Each number is 128 + 32 x the weight over its row's rms, rounded and kept within 0 to 255. Layers, rows and columns count from 0. Numbers have three digits each. The size before them is the row's rms in percent of the matrix's.

# down: layer 9 MLP down (transposed), 640x160, rms 0.138, rows 67-109, columns 0-159
# up: layer 9 MLP up, 640x160, rms 0.325, rows 68-109, columns 0-159
down67 089:116108067068094110134099149128144169135181156171088118133107151093143187133087157183101141137095106147134138163119150150105090116120171099156165131145109095163184100127142190153099088128119073080101151097130094110100091111190108157108095109119144110073127094150133139179116178082116164171085105142080111143076100128127113119101190107111137152120092093119140115168113139094122116149092165102141132134155097085214133148124101143154120184110142103093154119115173157048047072097194084
up68 102:113145196152133128100135101084144136197095154123129115142144120081122142124138118072139126137118182116106108130085133093144094122158175163089095211149143117128109163174094061125158162125169118114078125083147113123094239064138166108075116158144122103132126096094125148114123128135117182137133167167159109160151146097082088182086146128105095147084169099166075142104143119089119119081165103158124122181170081095199080089131139176162090044148115109105132156120127126109158157149155110
down68 081:110131116163111136110120169040131104060123115136129109081075124118114117136139163108055143124142097105189124087193159124179101120134090159108086153121193068098073125141096140131127068107135136121166102138084106130154161111156127174199140111149195126121136157107169140181089142131195141145107094191128089110182124161070133132141161081097136101146119166136120117147131073118113104147161118089159149115092096097116115076151085060147095126200117157126157108149143159119142100062168143
up69 089:142099085144180112172069144120166190127157104096151097121077100090153155098126096097138134135108047142096131137125078119120110093163165099123106126079122076119122144134117131152090095138138089102123144164112104087110160114152132152148094159077101094106121058136157130119114184110130154167171100163168059126088134193114111110127073178060149153110100100164053168060113165111141126137185070131168128122132171181103123145108089114098145206132172123170084147148153151149141113125140177
down69 104:100086115095102114154196119138101155068098169108127143116170148182083102117174154126154147113110130131182169100149159110125167144075131115095213119133181152102148093109113103112167113092160163190175110076129126117177136113096097062096134108153084179177154155118161133116164081142135133096065157147087174095125112124163203132113153129146144168103135115088152133169096124179102094093083132120151100136116048129127130084174076065191112103164108109118172123107112116170125095103119134
up70 102:105139136101130132063169119155087117130109156028144108083157147130118150135164081133100172099186141121149122161114154184076179145128143141129112108068075111099160185143137144188171149115143099161157114147133141122107133194102177115123125143102087081165108189083108168127141166180100087090208126125111100127154128145085123079130128158207141137121165116150178056111131141095151146089122103141177110131100181108157107081143147149189170089104112137160167105161075133145107157129123118
down70 098:167117114127127102176114122123080131169134112172172112115098158124182110085178060152151153161102149090176138139172161119121163154117150133152198130139124143140181118162136106114155135110097118122147147178146156131134147093123127127122054137089173191148159113138109100096182116180213041141160168116108142056088099144142127118198096157145131117097044093080102115073163097093150121164141121100134163104085085091115099160077126117119144191104141167102132149108102104161126150093157095
up71 107:086133185119115152117066123113102124091061139120110113127139180127180176094119059095085131125145115097120161116109086138109155130145118091123089109176106091118151125072134142117137172118105137098149109147143120077131135104171073061093116148132137149079086089079058159105136161066133125046091114165086151139160088091110160180085147073164143109078145084157125128117128062099096056100127107068170141118144149118132174158125155076122105168155143099120119096150110151080155130116132192
down71 096:171167134141123158132153163120200142175099143093127171118095147121106106137135118140121124109118120179178120114140102146130096205106158091172080108074139106136136141084157094088124165071153123180130179094108172117142122146104156117175173114177075113139117150141106084068115144195110110149151143129156137109100105146155116140150058193168063170114090187098090120112119149063164111181190152164131156149136129123066153112167160133096184149146106180085144115141173118081140176080132120
up72 090:108156097088162077152154168182090105106070115123103126142171152134154104142137186058138119104151101151145157172123157156122149154136146159162094124137134178137112169066135140127152110087099212185098119121092148138105125093039125085131092133133105189177157062129094146138131120169149118140103107173096143132083163132083143127061099112145151075135161170137149121102136187074162154152110112116162122087121163118136148142108186148089132080072124143202113137108175119083149177078107129
down72 109:130113145112196142126128158133146153114110135127088119114126165145107161131116137177122060146106166153122174165122123111074129134124180093166116117173167193125117187157113154174162164096060082146168213188096120173158127068100150125163130133172113139138201102166108116128129099161169127192127068153152134108137150166114135119135114131121157185110095125154118142129114149106081165233162087123158133100078108145100195116128135106123154176134136157168112111105145128126216157150086126
up73 102:109167118139107087145137047194103100184156149171147155129110150235147105140143143077122112124169078115163121136078185104167173121111161158127148141126103127134146168088130152064131121185108116150098186076110131117106138146158140187139129177080131112149102119118147150104129134188105119096173119071176087121043139105142130117144115154142127115101159150159116112185118102187166165105136168121080077185114127121171093115124150145143065122187113114121154118086173117129146066128109105
down73 097:073123121145134081172090111113153134110125094058150175146095151150121131087080125149129080145076091138107172151095179180183135200116128149075102134134117109105148100136137128088145092123109086199147112152173131121132153100075062059129192177093095124127114149154123092092127131169164102150164174154172190101151134162116153150138159103095172111151100125160109140104093126160142114130143127174096094155144084089085131086178093122097128123070157115167173133161170136077109199141125083
up74 105:133155137114139101162122115135115137110077164167096116102139115104141142092148115160125107171105140083137158101117161066127146156152077182082156145150159126169170088149096166125121097143115144150042134127128121166101098117126171096154160166155152146122139156144181098095202145150135161153082156139113117113104197137159068177133152074177192144139145132124145158113108132095131127174090134099062119078129124127115172122100090145121066201122226124063193132112165122177118096068108139
down74 102:125163110145111092067160156106122105179150186143107147155101086201091113135132167062070116170194132148176112112110099192119145107072137058162133148081156142156141156136116137129126157177110082187118128144141136151115149164162112086150130147140149123196129164123069140110112109105079077130074080092131173148175103146144155142171155174108117155168136123162138107085163135221151182109129112108154129146117104163118137093185167123105140108078098130144156153117125123061068142102144106
up75 094:074059055199159079175088126115085111114137118093101140134125060116068081085171178137093142125114081149162139108119157143103102139121091150134188127061152127130159117128095142146184118106151108110129158173135111060092127117114104156156163107088129139114162077101124122086114127116136173213157092119120109136133154128123133111173186142175208121135083116186075149151117109172116138150124039128118133141145150172157124114140129177119121119095148154132080119089103084114077153128153162
down75 088:130040158121135161177101111103137192161147168145102074163123111178178135134140178145137077114079127139170154089141125081196085161127126137118165140100134131147125153166199104199124130103164095147184143131131126109122193111134095126135114103083184059127129135179130073136152137127088070106157137158096092090107140152152119128114157152151144123099156130132193142138100167071167128133075069182148070170145099145153077129127095148141135089135154074115128103118165105153170179106095128
up76 102:099131167117175101108097118129160132165128151148152117127085129105160093128145137153107151218111135129146096129121101126113094156159138099105144131183125109189145079154159124145097152142087064135077144078132120093116134134085082108150075140177140056106147067152154088090099088071164146158132111080097122082104135140139142058103127157162165118161081170130118161070148150162120156157108133104204105092157163148203099153109053147146117156160103125106047148092110147141152171138070120
down76 090:143107089101052149210096111154145145138059120135132117127117062102091135135114124137071187145096110145130162109140170177125138112100131069126128139129095191081098114079141203105078062120094118110100103093090126129084184140134109186155090176115091165106065092122189176117120140157160166087125072136140136179089101168132140144182162154163143091122106189096120098143150110079098143102124191161143072137117148104140111120191148137148157126122150130135102119156101127143175139131123109
up77 102:077158144111138159106107168158156107199139166174124135154099134135104114111141160071112113222140128079178130096154130090124128156058137176158134188166150092128143111104114184121148145125087105152140074087132190167147128136144132079121065149106114137086138128171093107113123179135103135110092154157085077102140085125091103122141155111151183125124156132130110154165142145168118093103081059118164161135145057207059129148134179136138181140096140149151079190126086124114088130112096122
down77 103:123137110159129179083148190125160132107173144136202065114137112080097129155128130095160127164076151091083116171120071085111157174114126161151104124096168140068131146162144141153125153145107170127162138162069101122174086127100134072182123118112091219135155121163169111152155077057079168134129081102103165224097133105099094116108136145094120105143153155156071146160162129147169162115146125138140158129160080129141197119149160136130137139111132158100120197125100163137138128133191119
up78 095:119121164169137182107118164189195134118135163117068094144120127185123081114075094087187115122153162156197083103139128100146154185120105139121124087118173119136127159193066108127136109171131076119131041160135132184136098140129166094121163151115111075157155088073169122136122075145143162163136116106080129162096153094068157113055109076137094177092091122110174111138073102196107140128072159100116135134113102111138092070109124108106140140117122127141120135099118089154144145114176120
down78 092:108172135139101117178154082100167217116163131171172145094157146147132121165115134084196111132161058190100162070153165107163155074118117122125127149110156154172121102111095143132125145057163114153100125159166161153148164121146163042142173100111083152117136168140100166134099131166119097156087090119171151133128161103122112145115167149129144142153136127103173165094185119166101184134172136178074134122100156177115080108084094178178179096144132132152149130110074138105147113085167170
up79 108:085105118136142086169086070147102157067162208093098109144150096142124172123140035185177165113092169130139073201146155132175151099118137152123126102155158112096133098157130080155128144151130124106073085147062159081150115132124149124134159173099155127145100134170112134061109083166140136137099123098154129099206163142123174149181154133108101122118086125075096127143185094115113140108154140174114197124080131092128134096152075162150168102160156135109123108137159176112106187146130143
down79 106:083112129099138089128162052191154125138110142140147183080127104160191096099123124120161116187176155117153109136086105128149130130076117106122193158150162120077135156132086069113108104186139128115103090165131068113137044082168095087106111108181185144151108140133127178164105091136095158091166123190107168106147101135109080177131143084159108140068099111192144109149116102086153103159131152107131130152099085116175118114118085109118088151133106078063156140104175145141076113118134161
up80 107:106091163138107113149118183165109135142106126120161118090119145089114130175194156169123124141081079143100137142109190143159165100086116191175095132062134129106205146201107151138139136152085162116145144160056130150198172150126108142164124089100097151168088107118143110090113136156160154173094107153129153123102101124082152150126128109172185105117145161102114099186154111070152148181078094148141125121162094120054110110135110209135081128087135111146159114096148195109161158126116074
down80 106:091101155066133143180100160120166201159100116177140128118115107119126170189120185144143087141121116148135136160118141125096127120102175114129127139072149151190213114197084151119140061118152119103137147106095131166159122114126070118127123083080144114197146085115145150115159137092151150094157176172085131104102100140104174076088194098170105169084171162142141145126126107086173121176097152118117106081101103116108081184095119165089066113132143147114084108083119180080128156142107121
up81 101:070084149106134120164138140109117065153088147150083081076109135184102122142102109080180110093148133163140172114090116190095101118143083160136115141094078069145139103173146148149139146133087140107111151088116162101150105084123102116049139119101157121086061084124130113055079060184092134136132068078107132109109133178159118139133120152120149157125141134080182170075105136103118121124141078184137142078157120073131152153086127125121105162155128151117066164082116180115122065138114091
down81 100:055104121166128127152156129133139218137107105155186139111059111117121136079080141126157128140106095117149176111185146118121131145114145225080128149141125150083116135141116071119125132100100118104184141155141131119151076051079111077085191158134169171093156113126117155083114112156159134148129153131136144126086112120142156143051137145103187123095116154132116074120184155101127124122126083108134086158177090109092198118147073133079199112162182130151158116097182146133131133131121175
up82 109:108172066140142108090099046169134127119159188114110118141131087135120112156132104092096109177120103053126131076152114135161117119151118080132089089107154115140170078135087136084080131127125117090146105126152077119141155121147135119107066166122124149126150169114123100071169145124141173210206125177151146071102197179128107096135151168123148177064146151135126135122125119124150151106064138160185081115144138180126158105120152154162109164135143081109085175126164137137120092045077139
down82 118:178192148172113132112176128126194070149119172153104106145085060144129101121072102141178125156127123088142129147128153137104154167142086159120115156060059150117172134142157087097090200207110145129114147074135093120129144171139085114073136092128129173181102191126147117119148091139131156111183132134068170092196118135157084126138095130107123141107089080087101107107127140099148139168065141092062153124153153127094075179143124121148088168155098147142158139155117160118116103161108147
up83 107:212138182177152114155117151131144064158189064122145150075169150114159095137161098133161092114108119132174169170135127117160146171096097157127124107182144106112169089104076108079141113086151165125161085105109142133111110146128157151092108074152133105141134137095116154184094136070150154111132129127135157114046117118166163124126119146073127081151157157121132124105168150136130039196123080113118137113091111098181098067100145132111142131093135112072088090139158093180119198114124068
down83 096:103076095134169116198066123141116125067115201090130125186138108093188141102139155164139111101137148179191141127107134103082090077159110094141125098101118079119121120178154096096131123154144100069069102153130122119127113091122064169087137125112159098090118092117079132101143154101145147134101143137081102150109138123177164157141178126120084093126165132108188071139143134120150101084132120198167140113065143143173122037118073102224105107159122131114141094125129146148165122126136149
up84 101:167093142131130132155129106107197110111150159115124147140173075111151118094176167160096099126070081124190111172080109198092125056107144085063145157113149153133063127136163065121149120158112140153162068124068138202105200138102128132062114149141142121115140135166109165114090112170118128131136105114102155146101095133121078138094141126135092088082136148066160090091119086139131114115090122097124101100137092105109171189056184111121111124085117129097074139122106156081133102166097097
down84 111:112123104075151102156074100096114121197124147150116104165180135152132194133148171114138062113145149127138137183079127142112127120199164119116102136164128155060084110166140132161185083070176169117110141120152168153142129078103089123163112175127157156132135099044143136148069116075140159202125082132166074155131129163109153116131143117132151078120148133135137150161205127135080116075134112138125143071156070153138159116134166137136142051122139077134157162140118111123109169169065113
up85 099:148148104170206154070107118155135106140157141113148111107122139117141080135067107190100067071128068164121114147085086064116119100152112075076092118158114103189130136094148151141118103155130146124066092091120108129102058123142128198112168159117176090142126163137121069186133178105120130136117116076104087181111111085104138110081124097127141110127116108165162162161037139107180141166131132154100110108093139077125105080115121185104119102178130127127140212152130130132119117156124089
down85 098:140156128099129062157080110105086122126184187061079150153087156131162141192086149111077074103115079168143101068190124108108108145120201120114062152160155105121133134168082132104119101123123118164128126137141094145148112166173140136125161199165066169095132117165153099176066159141118132125115112140105081107170120098122134133173153115161103095166164110136149116113140088191139125065148127097131149166244107127148136135155092137090085103122115094095115111146126094140137141143121171
up86 098:022115133123104155113080144156146151176166100130045168095104081144169128116165146092185192119132141086159086129150162122084118108149117133093117190080102130129136105063120064069152126108103122119088109149129083129111118121096101083094054195116099129121123124100114135159157129100117157100141138080120091110122110091132097129085139069125109136161121074138164080174109091148095104115130157110114157141082126125104197157133195105090094134130160097130138168162100094154120094077186134
down86 088:147180131082138106048115094093144122084160111123176131123139144116113155120137119131054173152086132077154140087088109111089097075143166108075087158085107045110142155133143136120137119144114137150124144213155110129189085154040140140138127089113132112147109159078114119106147186126120148086083091196130125233149120108117153139151099096129131127126130164152154107141092104131139111135146193116217166159149094112143147141102115115144114098095046113153152155142152123165109141138150174
up87 099:131183083087141129079144123166138108135170157152182159134093160131106124120191138058175127095145153110042075095125115115102127145171106175100099097131124117118184078105143117147161183121094138147090114103133166085115120168112154098112110143144111060109193121171093158132099124165156080166134090131052124123083157204131117115116160100151101103096125102120098165115161142143150115162150113104165174088105148113099178081047181120143127074173101090108096125082137153123119094146162164
down87 099:132121101102122145106078115171089223148096100103151127114165118114107111122110130167139142137174111136084122099151101172095132112075140136141142093119179123144110137109068105178135139101112120178100164086084109095129124138135128095092112127134061098118166122131128151124100124164162126189187166144093189203137181072160133178099170130144136127133083153179097172091127102122097119129140052193209166122195112161145180131162091076144161155078128131133120122106210134130139148147145108
up88 102:156152069062183149154082180094134103065119183133127090127130190070126127142142069155110151112109075071144074165139163090146156134140104138091157098151116062113132139172148128201125115133119120112161157106130110093131102161101057124182112094134175102081131145161184084102103203171159139178127139112153081102135124123134147091066122151134111126183106172124095126109137129125185127137128120165154114061150138136135144121099107141080111168109113107172111122191164093119088128065114115
down88 101:202121022137161108196092090070115082136112104118134080090145127131166114139105151130153118096061124071092158090148073134113133138151153089126105124139109139085112088176119126090119119092105185111102173125159130103164112187147122161168115125144129161126121113101177050080132153146119101132154128121158147158112094159170143214131107150158129101107115062101092151172144133160170136144182136130127124144142111145152092085067102192192100120102138075129120085159142096172109130107145166
up89 101:140126147141072080124122113132172119114169125149076151078117121160094159154208227106104127071089138037166128142099134141095094063149112150078147154118154165151147148126110109151175084150128092163127105128089109128151109121141171079101129130128104105100160154139149160148076095141166200197129124135143127068105124073083165132113199130139129126135223120154096146091055109113125120154086109140162106109149133083102109134112088115135095173112144117158160120126166167129104080129097127
down89 094:156075120104107101105114150158163107098111157096142153132110112132151148102109113092143151088153081111151129164156125041114087133143087132166113100079157170093062165165127178099173124140126083146144164063067106098089152068058093112098103122086121150181159114189195177120123166191123125159097086101115113140153132076128105155125155123115136181180153124154141135121181125109078190102103148144111120110084060106089145100096108130115150140132125055161088134109111121142157117186089142
up90 098:133124155121125216191144132089071159149154135134131130121122155092151149045149111119132131070096107099161152151146041141124133087160129088093066146141138125113133115137173149112124086103136107110144099127067127161111170138129151084157124143122112147168144141126130172162147131122135188177119130111110163146134195142164113132085101123117118048199097089130075117189135119164110109057124163084170121193143139160137153158119121120175141071126119094104151174097086084122169207099157167
down90 101:076137140117104105113100124116099122091097099109161116109080054142195165084074109126165140141073187095138121128154127130138083121187147110104064157136069092113172187121107096134149115137137128139160144135099114168129144086103159174131145129109166130120043131123151120165140098099066149145134160103102053137149126098142125196102110106131133121089066138118173120127077119090143143064200118147107168184164128123149095142160081164082116158106108129083080132141104121067176162168104085
up91 105:083175181104157138097135038078122103164117135134118153110105150122142116112090123153110131124075148117151149133064121140103129126149126162149153215098104120111089096123172154110157137086135140160185149156140128110151180109097111109097162143117091149151197110158093113123127123089076128177096062080139155117133120110119180158163166168108135089088178088076070102084087102175144167109164138094175199164114120126112138178156176157126070125141128140163147112055117145112128121177092177
down91 099:162154120116124152174134122118113093123127134137058118108084100174134157148109106143115109125168085119159170122112105193154132162145157147100158100130171096167125095168159122148089123136113190045049114100127165122149061118132119059070132120127174163152136102177088185140103171150130087150195149128119182109150080106123162156118175158143112121137132102108139072089131105117097177069081060157075147171177178113138136125134127141107105143092062094075112127091107160134106086162110103
up92 107:093153090104134120142078062137149080112158131133169190104122170097107103110102074139154141121099153115124178142107178103127098162100132113105121080127156108096152136096123127113135191084104124137143141156125107161112176126135196157110087132156062107051119115066130099043165125126168076156141203098106088145152106100205120138165147133121175132099120157114152130127173136164166076182093134110073154123155165085094101089130136126172101115124177069128072102104137136176120148153179135
down92 103:114114113117175150141110079214146101116103143112114149139151137128106153140152056139155145106114140114142083115088171121133087141108148151166071105160120080144098104096120096102139158144167100072165094136055134149164141110093168107134141146097186111148138052110153128105128134030052158100142139123202131166115087140189173075124143169163091128091083133194199115127160092139191081097091122154114122100100148107159114139100137134185139135140125111138167139091132105087119099149175141
up93 107:104170073151121096136120118113142148121136177085122158122163174096128140095135075091128092095114105150103082089147196159202073048091131095128114051108100126085133159094106179131130142060089175132125095137099172155154103097101057147116125118084055101127110123166131146128145120133165118146125134122112129131109150146117121105071116091127083167114058155146133147104196051094076090124136158138091155159080128093136135098079128114161089128121179102101123085168189129127137088120136142
down93 109:154134134119145123082141116186116159083116119137146122114134136115160107108123136162128134171099087175134137112094086113150121154151106179163114113090137138129194132216147145097198160088094114110143193141134062172112094124123171078124119165105146128168116159131110096119146122158162100134177161133074088108154045162151129121127103083068093127133140172160101156103098169112113169096169163132131205037124151157156146148092080119092122184147153090079060147132126200096105154120125113
up94 097:138120135112156175108129090080127111134124148110130141141144104122110134115119124132157116156174096156158162098128134130106160097158109156118125084072124092142051097114087147106160122164142116135168139122201151096133111176087121156158121118122072129126150100150198108108127051089113175172110159153122120047179081095103102145117047097101127159114112077056077116158169071163174167178088089146149195128173137085038101119133161119110090164177139120164120147155147132127152109106160161
down94 084:129144135108132133141212104105121095127212087114083163220147084146120118099136143122161174126111132147165125121062180214117084129169133114089136110142135056163134150122136121129124124053189142110189075086166089145161151131109151147145144101143098109149179145103144114069108083108100124116156149106167114114087076171156127139161121129102137200106118127110161150094163166132155105079113113130109099089125098128113138178114169114140060192098102150125138093103069136081134110155127100
up95 090:156134145099139169187122104111138170121206123113116144157135180150145159200161104136154083131160113115124177116110148092136181087145122143095182077172122149132156107080108094159091109137087106126191160135178137127105114129045159109110167168083106098145131133103207161164118133155150117142195113136093147167107122199101104122116092071148140154137088190109112194174167109122132119114118174129111100199176107116082101154102091127137145098170176135090128152129098115201126120160139131
down95 104:206160111124129185143105104132101142127095077055139147104137098115098161115126163151162085113149170139161145096130146160087145136209093187143135066109089166111184110101136144107128150105080081155102152102112101134131118134113163151071163083163109085064126085141157185135160064171115166091104160117173148121153085111145105101173153171121093111171092067151126164091117111158091199158137176104130134108130114141120070108175131167079193138124131141145135081109107073124112151141106118
up96 103:152160177139113152134117155108093126198147136141158141156106044112098091106094115118141131123133028131119110150147073120174066132136118115146095146109129129143112148147050154158049109095145115089156186084100137095106064110097135171084146153119099142127050134165127136129101131131157131148083111100080135148082144116145164104093137178151102135078135135148111101176076135127109147100133186120140076131116168118125162094060189096122069175106137097053126096150129134129076088161115128
down96 105:118140171097147129111099119128131103151131157109162103056160186144076173141088104143013112134040129062146152116120128121142076164191144131138130143117172094112142138159118105101098132104159156192158096105173108152125125099115153131103168148107075142103143136138106154169105115212122116163088166164098161124158112150067151137116151136137078095073139166127174139116138107090127165140128121100079127194058113122153138113168079115188117177103137137121129120111145133153122141112065197
up97 108:127095106088131094144119137155146183082114149082140137147142135128157120098094109166140213116146115082183170102164155143084136158120136124135188179120128081046148093149144107168168066198125165164115111088126145145109157078067119103139080115098116150091162087174136134149166107107093176164198153071120140149134161130143130157130091112126130104050112068133125116084132129102161144130091135118115137163123172041131167124162172114157092157100148134120112141087081107048137127137152103
down97 100:195072069173117150127140053146184113081145079194111119161112129083147154103121123149132144080167106144102132077164106156174105116104139115160157099099058144187154163158103107114115082093125102066137079151102176158115162110080101071154134149107124139131140171168154155144122118132093110144192130169164125136123150146135102088066110189104116153133116188087153147164140175061148094114127145095117143140089103119083100119124141080143164100111078157097099133086074104144093160130145172
up98 093:142175117139073127117108177124180092154070165090125144143189137153092147128112090076144167158087109111134122143099101091106184140095139134094093190151149145148155146122156174158129124136126106081114109110167163184163111159120094094147116191172142075174077146082145050109153173123103125134112084107182099176099074115150116133109111146097182095141137087079172115084135139121088176164110125156196125143141169127133062174136185116149149135159122108170152174146149116131107155050145138
down98 095:101110119127063147138114144059127108142137121126153102151164017099150218144124092126096149147074093101193171119124188107210153088114099097116170147091153171150128130195139123079175164133141083152088135114180170124093128177112114084112148148119110130162126149158113096101177159111180164129120120095145139130117076163140111094133139099086094103121071106108139154070142101108117176136101139151115111114114100160144093135116148135156144192059153099135146174118083163162124144114081157
up99 095:114165102112152124112178133151166138161150143098101113094149138139153132124113120092135146112152157105119135143106144108098072179154136135097115132066137132099102127128165096193120087169130129109103086155135200139093172160133089078124155151146125091179059120087117101124119114138107154063114185072061141210070101059157101134141096135135110064137135134109169102110086067102105117035149147134124143100135149149144093153128131095180177159069150076147156135156084127082125108082176085
down99 092:175138183116141143115165122149089089125108116144120136098136151125101094116191158115145077175167147124100091128127087140163124091106147164111179140092119097186126147075129111130173197164155181115132129189160127130155160132169161141131096115183165121193100118184086140171101096131131152096140215177160158119103115074112192110083129169095156143174120126066053125182119129221161141090132070139097151115123154112123156093129155177094130112136105146141154128106089110136141149186141124
up100 116:102198110119150196150114127119083125084089143099119116082118104140150125162217109131097141140184143087146137142071141167146148107155105124170135114121131068161089124124071185145113124143063132161118148116071094090095137129067081111129141118068169159158172093143206086119096121116145085161059133151126127122136103082084158126162155132116168118063111099088162134164130112123136115122136099055105111095122077139119131159097140182160077133143159124144131111140155218118133082167128092
down100 112:169153146149134143131147134155079118125160118115077087124172154130110158147152090137063165145099157149128079081085111156192163148075140071093123178152111084111135108152116136071129147119084089126119111186121133091090135085157158111131146088169131082130134162146089185129110097086108077137137066072102141083148118095156112124146110172100113128045132164155091177098147143083126081157093104119172133135131057169098153122092131134116112130087224149160119100183127183137100186095129126
up101 102:131108093148094135175138159106137156095095150155145122122155188162110143087142103129129137152095080160131112091152104114137089084141081119174106168146180093110112133155113144040090112142140199094097097121103160128069190176074127096081160171134163148103116100150103072097133099136131176125132125108152121149140113132130094163080166117170074146103079109111084146092175146132147147114168171141162146080124043078095212062157170165139103155147133146099167141125159175144170101117163127
down101 101:145187183140108122154113129062160118104125139143126116134158028123123124132070154125208131132082167115092136118127122155142118161099140142128128185075183144150181186108105085144088172147141113096143131136135155166128105066165182138153139156170179106147116133083115173104089092141150107116109108158108108040199137073156084131124121183052147146087115157126105123140169141133152164107117136159089088165157127103134158106121104128173060136104162136172144143165117088127133164097068108
up102 094:152130146129124094138139033137163088058168176073112097120158107099102083108134140140130076081144156183106136145130124132123161134129102138128153106104128112124114090199123140145095052173124105127093070147099137137097075114119184094110156141121134119102170155160150077115128136118171145117088178176158154144126094148138118182157173128159095182144172113099154105140142150120169091074103152142131187098079175129103109109106077139089089126221080113132094132110115126170090187086183155
down102 090:161157092116171123133118160105137078145128040096179138119139117108117108139147176131112185105083123125102072149194118143149082103122081089167095152087190140113079102138135116138148126065159122128093178102152167102101178130089078169139172168101142163140142076213162093101113164092142137101088111123179122128150115136119152153146143127134206159116148148157168149079141137121176097088153119152096141158122167091086115089107155120146171101149096082122141144132153200194172131160079150
up103 097:170184116126082150110109141089106153100103140162148106129164164128104135125116109130157106113107175114121111150105072103095167153131114199121094127148124160145099097079135093085112167140138162184099084148149118122126189168117110120136131116130103088114104170143069105111140139125203182156108164140116153125130151090139119084123098046137158099128164160186122135123078182040112149149111108148173160137112215116113146165109207156140134092200145120055131130142076116143167161126048123
down103 096:093085101113150127143136139036102156110063148086094104126096088105100140162152080136109125174206156108153138089108118149164176150143167113107183164150083146097111134157125143112125155098116068125147184111080143094144147142107121138135155128152127149133069150141074145103103132138123070122128096137073117089137092173101119064145090136110154128156087171119094135104143118109143179141099129215054157125169109136122107172126181093146190088095118105187133163098105104077126172106059097
up104 095:114122144125130111148119131117105113154127094107131135070089076134118124119153123128127149158120075118139111146141059198161111137133119077077113186134143139096146177164067108161119178144111130148143104180127202135097168109104120133144134119164151052170080115135110146098125197143133130129157078108123051202056122150166110088162183153101102151071175179109165158072163123081109094108112137083080091137118161107097132130129124157140130166153151177167117155137129134185065150181148167
down104 097:181151150121112149095176072142138106104183115126119064163078147139137054132134092123146175147149148167077112186163146131087089089116138102118161141144138144144183132150100144143119150130121141116167133136118154100114190117162160094166102084067176155156181099120146096158109102115188115136065161172161069136139106103062172136126090090074123113095165128095111093136088097113168166125068173118104169111166166087154129087123119090146102075097122154167137154156123201191097145145146137
up105 093:189077104135132140137117096126146162154107151123120102049095153146134115099153134142167113087120121148114109145108132145070151151117168107129083186136094122157117086119124133069138155112124102128092098158147122181080139127144119103131156130123092135122099189169050127110105076172130172108216116105206110156102079144138082119140148101155120135141156162057134105219082070108061134150118124131179065122201146144142054120113142117106112101185157113135140109083125114099109094138129083
down105 089:069115192094144082099141089160142120131113126169117097079148183126120127142112114142111121127062110160195171117094107115149134111175138128091148082096147108175092143104115072066138083124079140143136153092087090145158143142165169156114163109054074093070143132130145178136085122109103125158125200161104131148113119148195151126159078161105159077070094137156155124107098163087181148090126095158095117124094115106180184120113065109131114137106069168053131123141121101156125125165114144
up106 101:133144135139129143137150093103085044154111191154084140186157131138145102127115101094164106157121172132201100172115137136127154110117105118204149127076077168187168121124160134084147128089096132122107085142134107112152122043062214105129125182150121147131106134174056150068175156120065103127153121175113118066128093129089127089125112142168092124128109158104093163155161152113100153104114132117123102113114104160117137107149090147144079060170212105132112143139124102142150148158082125
down106 107:122101136143120164113134085122091090133148097113127070117096126081064139177072102081122101119107104160153157128160153129088229109140131075138193125148122174135174132124090101113097124120152123113124101128117170120134197153157127112109192150176110143083104117122132147121131179140153144104102092180106151145134140218141103095093150059148101094090142188090166204093126150208095139130148103153125135109053147154100055117137110107116108126162173147163136141184150146148135157125113168
up107 093:135130156049172124165109089138138199120146162113128134131110089102151131124207148120100039129150114113103141137124100184125107129156137196099124174118064111174117139140083198108137110149145122123121152108129110091131121158089137123093083155143047145143097117093161151066159148156170095207127140111125133103121119118112079147130121152129120154110105127118138172151066137151159125148154111087112149137185135173080189087116135105152165154174117131156088110100204173189113164083183091
down107 091:147106131112108142135098123105143091166099156106090101108159080154110112098165125111118141187139122142177163137112136108098180118162164132087159104111137131190091084110118091167155174184169159144152131098121097151172137149113148132037174069082147112147137087089110123176107137113103156126104111161095063080067142134115103143162138102105186096192180144160098125123148148125101075148125105143121094080159098170176150126123141186124028090107160142076174135143130135069142149146110061
up108 095:127202116130148132100158153134086122129178132123115143126046094123164121130146079117087163152187145090147094078142141096132132152159153100133127106113059032117139102110123096059109142133090121136118057127174092161156135100135104070117122122141089111185075107079126078057125127126134131152104108050132094083107101092138136143150169109176194138172151149120179140117138121075143093126130149119199117155140197135119119093131133130158157165128144105093135202111136081149181149112130138
down108 097:222099082174193106117106177169141066127121136156135167167106133078152071115146176143133133129157119120085112226148116144152122127116122143120097089130173081091200138118150100095146035164152153112147132154127111126185120063111087102119162119099137155112139143118127186110126128142100111119172182146107084169093112071166063134166153181133147121112112145183124118096137151142119134086143212184101117111121102138127114094118103105105127154205116109114098108123128157117135104168110143
up109 105:154140115111176148140087158148051114142145186179133051156123116096141049098117097157165153102141142169164146154080086147102088134123097101176124035092103159137145067129096151118215120133112146079145167166147117144157121116115148122140135079144139137080127073166131103090120064116107093180148146128137148168165142154151140154056090135127124138100164064108154139111064106126161157120158120103119163112125163131133099139115171088115175190076142107121116084152078138182119148118122108
down109 102:098121124118158105116087182144160113084179122114173103066108097131132152148116172159125144080096084104128154134081110136105169104177156187171073171154144110128123101089129172137105095118110225087129160161126114192131140157110149129135122104138174120128063140057161203184090121110139079121162132130085140151119158131121171109093116112067107158082129161167152176143062163121147146138098131154093094097146118100113184130115185088133194108154103169141146170146151094104120122065118118